From a checkpoint of a small transformer trained on Wikipedia: a variant of Adam for these matrices, 11288 steps.
Each number is 500 + 40 x the weight over its row's rms, rounded and kept within 0 to 999. Layers, rows and columns count from 0. Numbers have three digits each. The size before them is the row's rms in percent of the matrix's.

# up: layer 5 MLP up, 192x96, rms 0.181, rows 78-146, columns 0-95
# down: layer 5 MLP down (transposed), 192x96, rms 0.156, rows 78-146, columns 0-95
up78 127:459521477532472473474512534588506541518517547435554498567524507517511511593487492578503492505454540492515492560520547454440541486501506478524488512517515418473545567502460566496472506467449421502557433553432561498459465472472523527487448530570468487457440530514499495527473393496466491491
down78 148:465496475564531499470558467483457487522537516485521539527506479560508490519511522457504561436485496480452430473530603546548497442516512545482475461547524479485480551520499442473533579523517472479462411524476570466584453499447424565411534473490473502519451547450478517483527459481560466479
up79 098:552471462535538474502513548431498516463424502480507542485486535499462541478502487514531423531421537519446521513492478541562501508519583556538511484554519554440521476535552433509516499505446459551557487537548434583514501491444492473530504436527609546452502477518448517455488453514475513434
down79 100:533515519535487441548457533517571445482497532487501525461557453478568509463565488502412545467548526503577514459525497461485436504534490446526500394534546504436501498436521504493488466526517478492478531553503444507478467546534492412564445529484536484500434587522511541436492553469526534475
up80 106:467466529423487555572570478494501518581517500496540557513480533537506470533460493486480559496475592453404497507445507488442517494485514472499518573490513539493522527536441468519473477520497505467375486525490522447430491519446516483499481542537497518467533468475432463599505446506560467458
down80 093:497493517540482515582471477526544527483462472432459411511500543569556519469529491453520475513574547485476477470441567476551519534482504563475459549461431477491453467473542512428509592499487438529516509517498510519560447523489472503506520534498540455501463428407465562450529471482524558541
up81 082:511475594541488565553558517476453485528444513451530519449480531540517535480504478470467501566447520540495540487511459563524487570479582494538501413489494473447489507483495544527460462508523438435514488571544536487414515494469516547502417492533522497501454420505507505599551467536530490529
down81 080:505472500411484475483499528510538511496451531507487507540503479497496472499561500555573528531579542517495504522510476416514548455504428510411472519449490567466555517440516476420500536533465391520506527496521443495510480499597542457532503481474504524500511531466429546458516574453524576468
up82 094:490470509480569556520570504460497508492484435546529538555406557455516424477500514505562451480429457533493546536523533474524395541524496492512535503454551555490445506473540526462447465527463495503423518547525490543552481480591446479495477476570452499508538500477537488527530509497476519420
down82 115:495486499581458513547518534439532490476467482489513511529533465539532499521509488459501397498488467542503545520486594494460416435506452477510557512531475537520591549466491524512505485526489531502473557491408509514581601489489419501465454553532465469504502476446463524540522419531521490460
up83 102:519540473519392470414514526571481521525492557458487530511495573524512524571490568506506496456465503508468502456471543493497523515525489524630544489498460503443504529523538489537490431433505454463574487532548468490503496507502466559503506462523523508544469478582470571454556468454459432510
down83 116:522486481481487500562537492551498550519441511497506526579504490448513445479525398511559507500446450489506449538436524501492492545526497504466547512473455469428486513489542512476431488526540575500479533504514505531550469482535502478459472449584484546511555395508437466489629454525458525483
up84 100:411490548581502535524545499483526560545510495505512505523453483509571425591506480562455482501469539480469541455467554513487602480453521551540502478476518434480404525502474480486495487508524474563506477510502551486503477529528455527522458458540481519453478481530565462439609469488454469466
down84 090:561556499577508532471481514484512436467547530459490430564519519481479531540528526576545518525401503556555460509489492514441507515514515442485441502511515506406541510428447515453459533528561470496499477478462449441504547453475512516490509483600493546451519520528478560507456530463452482434
up85 107:545515485506440462487520575511461499546498557521539521522525503538475546511414555498520481489457583459475517496446505474501445513555508449502507491501536511457516535561399426520501537475449500489498415520525492516525426531469533552538512443533519564474463444480408500518520396552511522521
down85 129:538468463561485522562519524514480534451485486510498532508480497535548434441441408506476499467419526486520511488488493486497509547523488544522592493524497510490474554501421450531511468540456518490448463450510555492464487519484491443482536529641519503417480510483465481497596443565462528539
up86 112:501504541459427454532482551436506540483516497457524481539499514496523421473511452553489502454465603522504530442497535489448482522476575508462520472503494459487432543481492536532490485529464510497431466540511543542466517518464549586481523499566560574461481496601481576431516446534471502450
down86 103:478421478600487574518524484457504441509580482453501526467540454498452515527510539486476453482480530552482513526538478481555472481497532475489412506512519486518466499425563490522465433490572486522509542513496530395515472527519490485496492489602459467505498527390500511537492533477530529595
up87 101:583462445394546547472537507466539620512460492509465516472492560463515475453501548493536520543451466478557553496494454518488501580541473548517443505488509525481426512477488474481466465453481518500445565529540456463544437490507484438457561457550463481509515500559465544487534457550478508522
down87 114:552551469567503524483511512514511531466432477438516516569513495443487535482475549475495572577374492457522510462535489561500552460435497517521509581529493541436483535488429456471476486459469488533534494467434461476533545485452500526480476474542539509583428530507464510565512524474457478465
up88 102:474516543497527459532545542437539544596475516545517467535465519523515437520439485528500490481484579473454513473472571464486536503557521510551549513533524460419500538545458486484451551448459476508500447509526542533456483547546501544486488457494529447533383509589467567478476445500503538539
down88 102:522519503570517519415459543566453484380527556451490532552545468507499522486539541526528503485495394541600472523506459526485476474534564413519471483471533490450506514463518531458521447544481472522418505474452459444552512453523475498504523484485510524473515493527574457573503505480478494520
up89 104:425485505515587501541540503442541527461417550459506549467401540520492435525493494539540480559463568488501509465499512528551518569496590518539548515486525518425498515541518486532418486492467459543504495553536457530425579444532525480478470527506566469467491496551482541536529497532497488485
down89 097:544436493473566514511506494451500516498483520458462475505589446485490473467573521507425530523608530499464469506489489431500532428533504523457467487419484588432574535441477495496531496548531450475524515493513442490532437542527522525541521549441477486515498526456490479455506553441536569534
up90 104:516557426520442467432534530555547514518488548501480570494468501569502514492463504530543549512482536421514498410473481510481514501577490551530546539518519513452526578555523492495452526490511557540470416511481542464506451479476513489473504498505464441547514551515448568500498426416472418477
down90 104:504511465451527521552485554572527460501532484570564433487467463454531445506520488505477384550491377476552503553547528518470490494484466445485520485489503466542555461494492475503461496466509495530479553484506488565466443548479511467568477474540417448489592483494519534527498527563540494529
up91 103:537518453488484463481505530497610466467457508497518510552501546470492507480469526560515420436458502518492455467475511464461490480503539496551607569513525487470479525573558538453500474557478526450452486522470558550510476477547554508415479421513460508491538523580470569482509420497512474458
down91 100:474478549512550513516431472453500462565490442527484498548480519530502510515503505455493416498479503518454437500511480606603522415518437489523567559537487560486574473543550516527508543487571498521484510422423518550485522492511456533485427482489453470464425485504499520484517471537450509517
up92 097:556497484549457537506461486553518544539462523532509505634466538468490457498477546563470470521455492576554470447417539437456494494485497514539517540431492484521497511515542526504467386461535508487502491510510535444540476494529453538527479498582452421480524464523529468527529436499455457523
down92 107:525464508504436514446540550560538537489544498520452479491489512471489560418535450510541534445456480500504521543479436452454483528465508448464532510436550447529594489536452497471579510498492455538539491503485479459421456512541563540497475556607460541490508507508455541546542520455451469471
up93 104:494462509527433457463464476460495500488543535451466522563538493452545494482490554515520526485467542507500483563433482442487463491500519489557488617588463545525522527436498446499437475505435561518529442446497531478503542436484497483507536535568494479563472483491435503548527387541496470484
down93 110:538516479443528567485538476510464469551471532526481523490480416512459512537498456458437501501530510442515534516474494518565433481509468424514555443487593453506500438565562470527475474528526521533582492437558502530554563532514507494488434562457485531524557469490521462422519455483541463456
up94 100:532495528440470529507503500438521504555466496441465538523551491472562485474418507549533470495454524586444448556497568482526483477444508449473545544554477546523446487491486480497466491499525523542511495438479473567532376505465531508505468476580512457469529481491568557502475409545532534500
down94 103:519468484526574528502557505545417593546518493498497527500524518444429539494598557499516502504454484407523453468491480526490574559421488488479499497490522495502458431507482516514478561546541489511499490482469481506498524516481524526552465420464393539469470509470393534525471499473500455527
up95 093:467513585536526530452503496566499559542488468462498514464513544524472444543519523536522392472477490520558464540506504526490483532570514447553473427467501499465443583472494519475513476455433459573493419547457509518478543530526470485460480475513456511487506619516489505501579482530444463507
down95 082:489522520448470505505489531514471477508581502490588512495491496455515469417471457479487531559505465496501529493497433554530566461469526524496487546513546540528508449473550422519439465507512456509599562528492524563498435547474489478553546487468511407508490429517535439579460502442510520427
up96 087:538572509559502453510489532429524440498457513548507506456553502523568510430460490476550470493441520528492485489453561508451491500500482487431557472503429450482533543469455450495515592503482488542536548520513533531524507494543525520556461472585400450535418518490584481534531461482486495528
down96 098:543491496496471484483493513500417500469496482581507437517535501596597528443455464405540532557440516508453458496539542412564481494451530525488465510533447505495535458513496507506467528526534561442498493439545464517460558522483483486534573512551525501466515510502476489530552406490450470512
up97 105:432502516555509516500401496435512458544461495516506474450512489558533445570470455496547477488433535485452484572541512534501494469547554524516502577533495548482558509545535458520469459576500564548515461473499551469474447494552472484503497433535550530466482451546468502503533394447454497521
down97 118:530507520494505576486457478488476495494462444518545523445508447502456486575481491541552493468492549446401495496538388490442597540544534518530580438491526527459518530531519553486490464514569485568504484569500535532467520523453491458564502567490526480487494491474420508451541468482479472475
up98 098:564479418601453510476460451505485504489427508500550588492452564515543466566472448486554527484443465489482592484492483541438533569472500440535504501525450566494499490492435525525491467541489556485545523487504486502502533548466464496504526508544539522495461411526448548477565527546495497526
down98 099:487523470472418471569538458504528473524466532462520437531475546507542411519546517511503491473481584459460504544517471466427595510454525504542464500498469506587481570526528472483482505486483417476507533446498540490485515498429521516510501435572510526525520451553464504437441570536567490528
up99 105:559498515521450415455559497469583459512497582495532553477473500471595440530448488488539514474489520521524472441456513434460556497524521483516522528471532500506451528560537477488518530469517539444555459414488556596541525454533539440493494492507506460492511536563464565467497464492513441461
down99 095:466452522585591571509505452529448578516514468504482470483534528521443532485580509474507462457516481471477539561529494570517503448508437469459478480556428495526475419514580511463523524463475457562503599545474514460470446467513422485518488490455559489522475480487503494471490463540520490543
up100 100:515520438450538465532510545491607452499424511496532493539531482485539515465442467569541431522475488564451516479540529429489545469471488425537596477490556519497510509507466545542474539471516505493472494485485434562512491484537537553465502486542534448438474486560496608518463457509501465544
down100 092:503480568478446513473503534502466480493471476442466461488479549450474522519557461368452555501516520513589555518467471491511555572499533441433487517450484484520510532530517530498459488506484449546501493520567551434455532556540479533442485491464433483562538470476529491548508556502560538428
up101 095:506501523547495533532486499469514507480490430515543538539436532529531531435504564511530552548447460474499433469474531507501466492504507491592561502451498459507479441571533540538491478476544466544459453569473603448535430529484456478421478467550521521536545535452459468536502436497469505423
down101 094:523489518515455529452489516462477526508509498466535497462524477509472547443487498490484462588479515399546397504510411521563540507461506425555498527483513544482541502496474532575539520546507488580526497414495504506457561506469496486425507459548473478475492517604532460514493523416519557516
up102 105:581549439468440535430469523503500538537497511483540598589474527479456440552422513540532488507479509483549509467465421494448479494547510562469536565482419493457423536508509479445529508475482516460472497531548514517494492458504538531500497467510476460534459538561481558462589524475484461498
down102 100:527429487456470490553432484593613462532484442471477460510452420497507508542548515513455475500500495534533606462523512512588540498476524523577519494497527547472531402453459422483505487463502570500513457498488513565512497541498525481473463516458493495478514520475583505493484546504492482463
up103 007:434501456415475494467539442526424514487575520528507504424450549451534504502500532521514457425497445539503489489496510457495491420422504527563499484495510486471534451500559440523499538538467517533468483600476511548427447576489496513533511506498546432491439476420519517525466490517436502493
down103 004:586522532486515521516490485532530499572472471492498553558568514502488495573497473519478518576575527474454502515492513509547494548594501524463465519469497514554466501496500564517512435514537517492553516491523485455461509475510479400595577513461515542529546540605489574483533475546551483544
up104 114:426493478494435494467479520536545570498509468520538512587461456490590500506441477544522477488448525529455467518552564453477459505523569559495531574513471442465500557536534493483512529575449516513502480473490581497461462506504448492474408467537421456532519490536555534435529473499454488495
down104 101:474482481476527527548541496445550542492474485489508440437507521516504539511519489519546472483437491540409509444504547462490562427478448548515505543558531544445593520444541417537485494554522510461452469437429530576535523491460515501557453464537509456495460500450522460508531508524569499440
up105 101:497515507469494422451440568499484527537474510486553528578473571542528492500361565534506541491455455474449512469414470485510428578510520512504519507436530494493461469501546450502435488427506501490493507540576514525470498501490488496510526490535510495556524428510467471591524462478497555486
down105 096:486537549520450523506436511528515491478501548527450513490532430490562488513485532495510455514460507479467465585506477517438500477526431454520556550460600439516520494551536513412505474447488567554534549424447576451548444468521504515483496539482442510551493520497435508440534530493574494506
up106 105:563469491545464438503484505496470466475480554536459510508490474471460536513495425497561478424469532571510532535405436499481572487564498465474532526540475525465567525545532514505498540464439474500608426494508509509506549466487497563518475555528472500474485511456562533479518513497417418556
down106 098:417473536457540497489487479483445512552479509473482496507516519553475543483513589460483504522499474492507531455571553527530413523425573542522583516555480520514373485512511547510458458468519496475438545558461478524465476497509519437467510486470469561494503464582471471478504511501569565460
up107 110:534483508486436494536556525453548509550424553488468518474499534581570535490471513550540491477474545502485517411403508601525535506496458450589496468508518511481436561535496466569469515466508544497487468455563446522493497512471551502432495470525460553453478469496528523470519491473483433449
down107 105:477476550493495503518493466479500509496431503503550412525515475504444522574552478470468497516475423524521497467528488448498445549528505560430541617516536514472494451516458533498502616503541488438562444499437546488452498488483530499569477469527488509483472421551433520542563475510484476534
up108 104:465450493418547465526494545477508502546393489453454539472441523485510565508444468602469542517474461485459570488415427487543541474520434506563545530447524521469522512525452502540474425568516519503575498507515455510530498526466509534533482506542559515493497510461483475520534513558473501445
down108 100:508448481523542480534486475460525515494469570472480480521468483503472536603535499495479550462555406586538556460518530518518420448480515619484501486485558445488427456476463526471529546514456457503475514519504503542570490473464459555526443464479492442461552476487515566496514485456546500534
up109 100:446488526479476477522501566452527531545487572520490483498446597476501428522460500500517450518479480468571556474477441537562517560525500519591502473487523450465441438487521485481438494474474511501518472497577514472447470415558490469527466459504493535520416559544526561544579472476496480522
down109 098:459546485511496481501449503486443559509466498470527503475520439452534487490486485455455507460629453537462554536502541486539568457499579517436523453534460493511500602486504478451545528538515464536513473506443440500533502521491473539470519491467464503508551504444394536514555473494580492573
up110 109:449552507446462468481520515537517554538535486484540478503447514491502515565468447589462483501465608504544545468480562461473489548473507442585545517521500482486523559507443546544438463464465451501514431529473518536484517515443596500426465534536517557518493506570503469492458445456505495470
down110 117:495541464587480483544456507499534554492516472411477544489526490567481586493479480443499501467435452490515496509544520485460511535502453474557419459492557467524513558439490480467493553491514525498525438425606546440470552514525544478451487446537442550515520488496481543472525533417517531500
up111 089:473500553525525512599491525476496596508468471521511550452396516559558528464499501511444534552436448520476498479524521566585506563480481418510485403505497508481526468425474495564528478531466449503513441551508530478490433493463512531514469502541550515543509429490521508536499498529463545499
down111 092:517486469484481472494518519542489505472523553479504553426521514539516449514568524490517505461588556450530540460474503418526490479482448488502405535392589505530505493501471488412494484493483506524481524597559498533509555493497568411509515520416510484496539521495503598499511500481489498461
up112 101:504586465510395411479482531498571504427517595511495507541492470501503570515442504506476487476482511476519467462440505474518466545536516516521520449527443512476495527531526514497543498512502497449568473462482545445468481410590561500489510504509493516552396457520499548531524425523498482549
down112 098:528477541436584550549492516474477508508502483463496445449487527515488473560550450486492396452554515498502557483564506481508489466496442467546458477409561485542483492527534494446485480441529484533543553515508440575480507520449535547515464571510530468478569525486614478515444513495514463518
up113 103:530509539527476505508527501450509484485521458527557479476472523476513450550453446535444407498478539496455538523437505511509501570475618544488447512564464524498438504504505452518566508554517430535474511522497522486562502516429511510487480478531424591460514476596484494537542459591501511483
down113 096:506564497491472513474526540493504478463551463462468534400527472549488480503474537476468595520513498483454512533566462515429519540539484524477453522468502551420561504467522486478500549489550475443531444370480531472516453563547521509465469471527502487492534578477543462507442538455472575519
up114 107:518489537518583468464439489449560528453488544503524519447415542458453445488489476557563506511447465541457481511522501458472595581530485517496516533477506512486558484489521514440455551533463531480568505466517561433447454479491473525472501530554472438564467449501513566516506476545440522549
down114 113:522559533521568464455462462486569480449470563429495513475497547482443540452506458519521483480461495581587517485547457465570521496554450507511477491466489431436580496401468529487521510508515405533457545534515455514430471462489490537506527523525514516511512528481541552549447510478468534470
up115 105:509526475412452544431462455523547571510427521509555555515459504487531467498470540498519526537474528501494498446512534437489471526523538495543524594488450566460516533498500497541455451573482605448492496368572484588496538495512506499500502473492479491507482493540516546457492472498485505453
down115 101:551461544550565502513569435511475534516479451486522497500465497524460490468502482560482534429600512489529497490526558523501542515491493465488518478555520491572451481513495531479520522493444532475485489534470570480429458537474487519479507454388520491408458505552500414530490489558598453446
up116 093:564589480515484443476535535491584536444467498494499488539545486520563540478384482565482543479464525485437496478456572496496517475546491487506540508525478492476525539521513466454468566497526541523531452464543569507498472498501468492485489488521400499520448528576451545451464393545478490500
down116 089:518479462462604508473500481510525528457529537472456428521544502458552404482562487495538458483550453485559529595468430462459502525492539481498545520479553501543482483456503550492483503391512425457485494539516472481545529492538453520539482568453465525544553534550512457458528543541483508527
up117 093:538451564500493517482533525529450580470439575510513547459446549507470441501544467483496478522468575511500519504532426506533502571554518472529511522499548449441458568531518450553528421501437494503519429526548508527478499561453446481536460484495534570488459422548523554488541520524466518462
down117 095:489500491526504508474514499481460464504533448499503465520498473459504487517533492536547495467703499509468504510454549508504515469489519497494525513555517535446512471468507539485497562519523481495500547491460528495528475485516523491435545538282486477506518499519471478517508460487497464512
up118 109:486554485446573446550505493448459504518521511522432529520513461494458519490495516520535517438456536498453507510499562523555488486543554492519576522500554447485493551492511399425466550532469526574417511542513495513544454506424543541458494431526512525518479513471458447501475435572443519555
down118 105:490469517511491519527589464528460523583513507568534433512538462473460483480501432484484429548606526478507538468503480454524525452435448481448543507460462500569492468512535507519509479473490565507542474427514515497507497546538447514457520461472473467505623554473435427473504526493544502520
up119 111:528505513541501509483552464542476545525420517559466505463505572447484442531464519508549496530453450535481487560480509508524506600515591530461505511477502497490529491527536461512455372403448527492510479475527458496460461543471524453538520566529502531475544456552424550481531482493449457526
down119 120:489459476503514554571529467486531522505458557573546467529514505436446457590503463491452516457462469502464471519420438412504438621561564559491506505546496539521433488492484537529487420529520550424495486498480478538526537497487516468470519476571482539542474538526495467492473483495501496492
up120 091:484561516502443473542486500473510459497546510586456475570528468547550550446502571501552458464448518532520449444416529449502490499514584492513547451497490488481500510543586485528513547482499477551505489563522492498582477437442519528513511498605457492512461505508490461469445496474431432520
down120 101:557488549473464478492539510471482476545517477489573448552446484548467473464499496478430474531496557505474471448530513479466503548391491487503521525523506610522465536559528511530445422509493515573528480418548522528519598534505489558442439483525508413493530490490495440533460492471498475523
up121 114:511474574503429499492440520551523548526457489413496496512543561506470434526471522535526526461457521520520457518456495427498503531510466499514561536513525529453522538497524489515452409465428542507536454490531471418519491522556579533532471470552497475469441489527530581551533414519457458550
down121 111:461475485483473531485425547510414487460528474554417535488563533456624542489449591440461527531522480528481495511496456513563495553564509484497457437520488477492526507566483507534509465471534508487513491425562445459481514474572562464505546487488462477456561472484554496498507474480533527457
up122 098:449494515506482412478534600529529598491510520540488481544411563578459426451497499488499464501472472522553492431494495485528527538542478458579486505486577482486559465453505475490522451445480498528470454517557501436565480472515535506506557524511528505484458502481484515494481429441441538549
down122 099:502536467462522499530471529520506470526455484475491560511547505444485528526494432496512501514636496437479533494514526513468456438475566519506545477568524489568478442428527520544459571512544427432493491526458475483537433532498541543464470505554439485496445520507445459559537515567518442467
up123 095:451531490506512539422595530482505494466527528601541494418444538478487465530430446484538437543445465490523555535505539526428526569522521521506502566472464520510466496534483489464486466537524469615532537536530532477476538473499469453510508509553452457481506447530460482478542474496434509440
down123 088:522526428514510495487531512504533565444556496527490484457419520497510485531445529494497473518458455496524582504482499529511541559557499538551438550514585517408510472562513496528513426512547443489497441448428472516446510466458472496537384523541474431463493516496509439518498511528488557460
up124 095:501468586527511530507501533481567533472471525480534527459416553504561528529472521446500482490438515465474545458519464557493482557472471450500516463568505425488518529457551500481431465455575453472542508559483540470458529468483452523541450543565448481551406461509440527534566509493463512525
down124 092:499489514518532477462529567428440487507530489523504486511548464484481564513476543416503492451541620505437450528525510376446533477468472479436484405538514557478514487493527514516462522501516466519539469518508576485499544452529487509545432500447529511512539485574514552528445561506503522481
up125 097:516488507502440549463491515492575548506480528480527531517469520513506507471488570499516490446439517480564448486536561579482524535504533444512430506562468484513525534496469453509488436480487432443524471464431540439486488491560521477509422550582407485516453547487532596479537483480474496573
down125 099:529476497484556428542506511527483480518539477517525479512474440480451515464543484488422471499612569468481430515552573481530495493501547579472506430536554445507438523486537459457485529530510571443531500472516509553516476517492497501481516477493484482543498459483515476426416600429539481549
up126 091:484491499459422465552531503500538541582491478493539459503475509430522465474480446533493453528457554528440584515511457490491481562498608491542483526462495478471449536492495471569440476480507465468465509511556540526512485537463570569441487466546445519427506451537537519473613504507510503508
down126 085:497492507502505498450494526436490432471576422455473480492509512502473460442440508539505552509493479512532532474474493509481519505492490483450503516468526494458541544466493518580399503512592438441505505438523467456560483520502541529520496475672542503572515482499507527528481584488487511515
up127 094:584600454440439532438498487473519573521507506589522506488392523495481504550440537540537499520470501483511529413493472524452501589548572529550525565500480468490473547460490479460484502477447469479461507524532522483467489473516516493475502519512477495514467580535490546445566528472455460470
down127 092:522489503485512510472476442525565498535453467510445418515437432478490529513527489488533475464514481502520529460486631493577570458525461582495508508541536537506610419464582418447521518482528560511513462489486546550485502550469524473461484481485460485498502448496551499530509479533532501473
up128 103:496504504525527533575450511482521533507425478532519534460434517450483463509499455497523501546426510458506547521538419488496494500481590507555478544500475512468525534495400502572462490528414506537507519605486503463540490535433574510545446482559451496436436477537526502466545538479462530493
down128 119:534581525479514463538484471485495509518451485445475482548525548469536458497510466531479531529392561455541491529459456483486491502495529435587485543492562468516493513480462456488424509494448476465525554396483546468478498438440483593554505483619522479504475489493516520492523535524491494564
up129 105:536511488501498503503476503508538616587460473550564514449441525505438520457452522513540464548468465478513526486553477473451495528591516515473524537511570448454507505525555436439483477504493502525497542509512567433544474481474489521423502448503466466491469503501521501512583406554439510556
down129 111:480494557593497479548525590547522487485455444512474500546499592496419450484447492505469512443468531527562515467545535507507494467537533548473466515493470480472503536487489440534462531561520499481525528542460506494462487452518438584512391454491480513568451497563481454546464505539449532451
up130 096:474475528546421461507536467479489540510501495564525534399438548572501513537464444458476498509470530466533525517441486485536459642495480537493479518472484440522487486489537439493543441493494507473498534489556486449563527456440582467537548533549439532523458486446490491500549465541509497541
down130 104:539528505368484436534462485584486528500436480497454506472553526429469443481489527505536526521497458464481435527569453530499538518526497498549442510517499488516524611470507498503533506460476472443504566562513519508464492481510523413460472555587503507540479464557534562543466492477487506467
up131 106:451471458454466509573477465559550511519485512481537490563464517437587489502413572550467509505468515463497487519465523448460494450476587507514522492574453560495471464549459552580512465532513488436496479498473545519526423466461499527469446508518462509527537445599567511537499477520513490478
down131 093:401555476505478530474508499510488465522540517494486498469474561508438514494561548453480554433532481549474497490498497564470464497576481495447484513427515488636433476487544530479503568478471554515504469475442491469552545492483495461501493513492559536501510458554589580444491525496493524431
up132 104:529543456551498535432482560501502535511538529515433505433489568506602519559445456568490527454460559471455467531475524536507459538488468489475451523531504477506486488499439448488497482467489508525499449517562561463444432545497482485568458517534460494482519397515564466503557410512516513498
down132 093:487482490503530515503538539445447459513483449511496521530464460502453526496435465522513451493484517545440490544541502492476491531480504460490493413496475523511465518514588425548588443488542546519478474560451549445535550466438398480552519578501544462577472542472492513491545544436549549506
up133 105:556568445512451503437477446469521500579543538535533531465498549449544436436441447506519492483440559471500443490496501454440473484498508493545542537526506494496487562534542490507542476462516499423498525496527519446535461501472573544485467512571524472525465456524507599465603457504514492554
down133 110:517479565531525491489489474513553468539558432557420495464543487523557485537531490455524427468484488569513484486459499479567539477506550511520404483554482466514483515467521507439513473515498497448471498581363542591518479467513537503544482579488551495475469445452500523506472499537461523473
up134 096:495459524356410495528588529482525549549443491531532520489501475545507488455486458519457401491476542556506542471500530501500549507502559484483511496497575446461429490487511554536494503517452531440487543507575497555501475500501526556451465505505453505504480477535535454560467452516524425493
down134 081:499442508571519435519487447526485454491533553563562479460556449483488465457467565535484551508519559456561471532558436549504433546473446464459449598452464516548510535480489496534557432499527435540459479534431560450515539462505508488506519497506516516451539472519459490498501528465448497536
up135 101:530488490543445497465467459568480494506506468522580573516430487465511472527495455458542504451437475552521572432508471435453527540496566501471548498482484576510572502525478569434461478490541538501516509501494556508527576532447491511506487523585485530448454495495446454424542511529431515526
down135 106:492517491483446509467532486519523469476494534423532496532490524484521437479541474457474555515479582500439510541483485458463606499485529517506472465476531516466476554464516504430511536520497497450537493390484543488422546582488517523478499451519541542509481520433484502432486606463556597506
up136 112:483477533494484497455520510484497512546517503491523562483482491482502468499465497473553523473474539449499444485421455558469485500513545529542506542469533502495471602610524518501540510495475540481510454460482575487503415480521612420419485479532450554461503541416458551485529426445513505506
down136 106:542532521427558496502469475459428499509481511537553414495529547529442562507499508480452405497472487503550489527529468592543498498446511528490523474567445490569548458515513510556431506443464486503518502574554527477471496473438463537463464552594524477442507535496480507536525446499497486446
up137 104:470534492532522531440565492523503470519506524536530499516494499490551421503427461554488449571441543567469531469486572476508517550504531516473506468515497544480432462461494464531528503506458462604537466527528496536446535491474513535534545555553493481490525424599483522465500476513395438448
down137 111:429556414523539548515521443508494472529558530569486477489534535451467493525424464430556451573465476477531472492509455530431474504580521512543457554448486502477513505481510440545576458526491401477515512455511465453505540522522561479564487531572477494500522526529494464482447468476450505499
up138 103:481520475532464452550562541515546543503430517516500483422474554513510480477442487524515520597482460544486493504453476542476552571468503496546434538537511493526472514536455540483477468434459566495441524509470468471492403484536593467457493536539436496485583446517510495555458422514517500500
down138 103:500512512488491500460540456469543529498536515482507477527536519572541547536513551492582580523480483480492446482482383593513526501495508488469515484464561508514515515474482526426456508519490506404536518431477469445437534508445458508500495478561524569517441474458536583538443535419480513486
up139 103:448504501479449430490467466524556536564476521441542513533498499513586488482493527524505514549460527476492468440468525474492453513470477547617552591433516540518436516560451520587390492522495535551459489514510562487491498457488505480478475541540482491503505467533524482476539424525518446463
down139 111:474476483442552498413538540526477593541503535445509505445445468465510468480505442503427507557549515570552521443445509492545527479403491469480517454515509488617571504561515553508516527473517450515556501434479490526473465497492534493487480490450541478480518480552492471439531529516562498461
up140 109:472430505466488495496500529539528487515466511430448531547535483473539464465496511522559475463444499542460472527483519462559502457487477465566473511439550432504481472469501546585451462462557521554552519516552504525511528473463427480550414567562466572469434411502517482534540513528479520557
down140 109:510477526523463469503528536535470529485500521558437405466523560470484496432489419487527588475479478480528457519461510504536501524504589533523465524459508526531532487455458482507576476479480554548545508526487554522413508507554504508436430528591518522425444500435504557545512455450467512509
up141 107:457522430460525441489525542501546543491482566457443563496430540542522403493405545513525533590490461475539505491462498442494519512567473525573532471416553517437515500460503453499493501436506521585486486500543469465489513479516513460559477483511572484480523497552507559545530494484470481489
down141 108:525509515506470474584580492493500505489511496504503496491541514462543481484503465504521493485503497607510491504436534572547486449519446457509508453527512463450517450526585501458443466553505560442521401516475455522562528486512471513520566467508487544468451486386417464565459524465526495549
up142 109:505438482522488486500457477498479511605521494484481524612498557471511514446447519534464428492449495564443547548497526450594461490504537455555515542446490477463541463518523485529457446472527484483500469486581492518512439534492456532528459502554466491477542422526534508438543493528489536589
down142 113:549478524467456518455500536511487551462442578437439439446515554495528514454540460525495562503487482405551496472511442420490517555443570461463520471458535505541528538505515446494546557592491517510543474456483485510467471527529526519478521456551530548430540531531495536518499430446484533476
up143 089:452482528445494430458551522472560498507530512527526458538502483511507524562467555531407390512478497434425509481506544483537542453481504553531563511512513493476485524451547589490552521517490431539536472555508556519520474460469527517457492492528488425540505503614459475485470460558517490500
down143 089:493508517528555583508472486511457443445555464440486542493537526495508485492547459511570552492579472549586494498590435482502419554532443453491474557462539489520512479484438504428511509470513511522485478506505450439500541533557521479485495472472486543443486466502511541457521461437430588505
up144 109:509528481524554539484523587511492571581517524450496562501483536505491495483503467552578538496442523466490495387477538472541511482554533532525531447452573554438480557552499530505414540470496478490465473548497519543513461498512525556500431458519459491502526461517503476492529429445414477532
down144 124:486546461495479514574474450547526427490546593473547548518451435541505482526502521495507484509381425494509492471468571510496460548399511468573490473488471522545521475571518479567474471507564553489518564474511504494459495488475528478511477545557458436542540509519547473517456465492479474459
up145 123:498518429568517503480518555538525509558482509431525508558521544577502501500469477633509502474462528511518479471567519492493535503481475474521462497506535437491507560541507533478497523457433472473541423474459573483452501505497487528484438507582460476495451507463487576520486375510494436518
down145 132:464500492514529526491520461548463498494540521481506516524531482539469497486524560449523559469479523499507343473504559561545476453565577588459486456554495476482493527486461422464478587554488451495484432549461575506529458506476421553477510486457503511461470538478454493522502459498522492500
up146 097:581412502570531538488515536499499502491493470463479562462453584445506488442510474502532518447433448458499575483533499525527501583526502446545468442514551523497478507486442472507438517432503470545508496535476546476459486557525510490517496531631424532460518467465494503500539544489453532518
down146 114:486451416455493552479534519492501506456459502481568533529474532510434471515522460536460506483536576483540495516512512509490582494560469440527573479533522564454400493504481434461419492470546499518545462449497570419499510583484501522505541442491478521447499487534547494446471520563553495515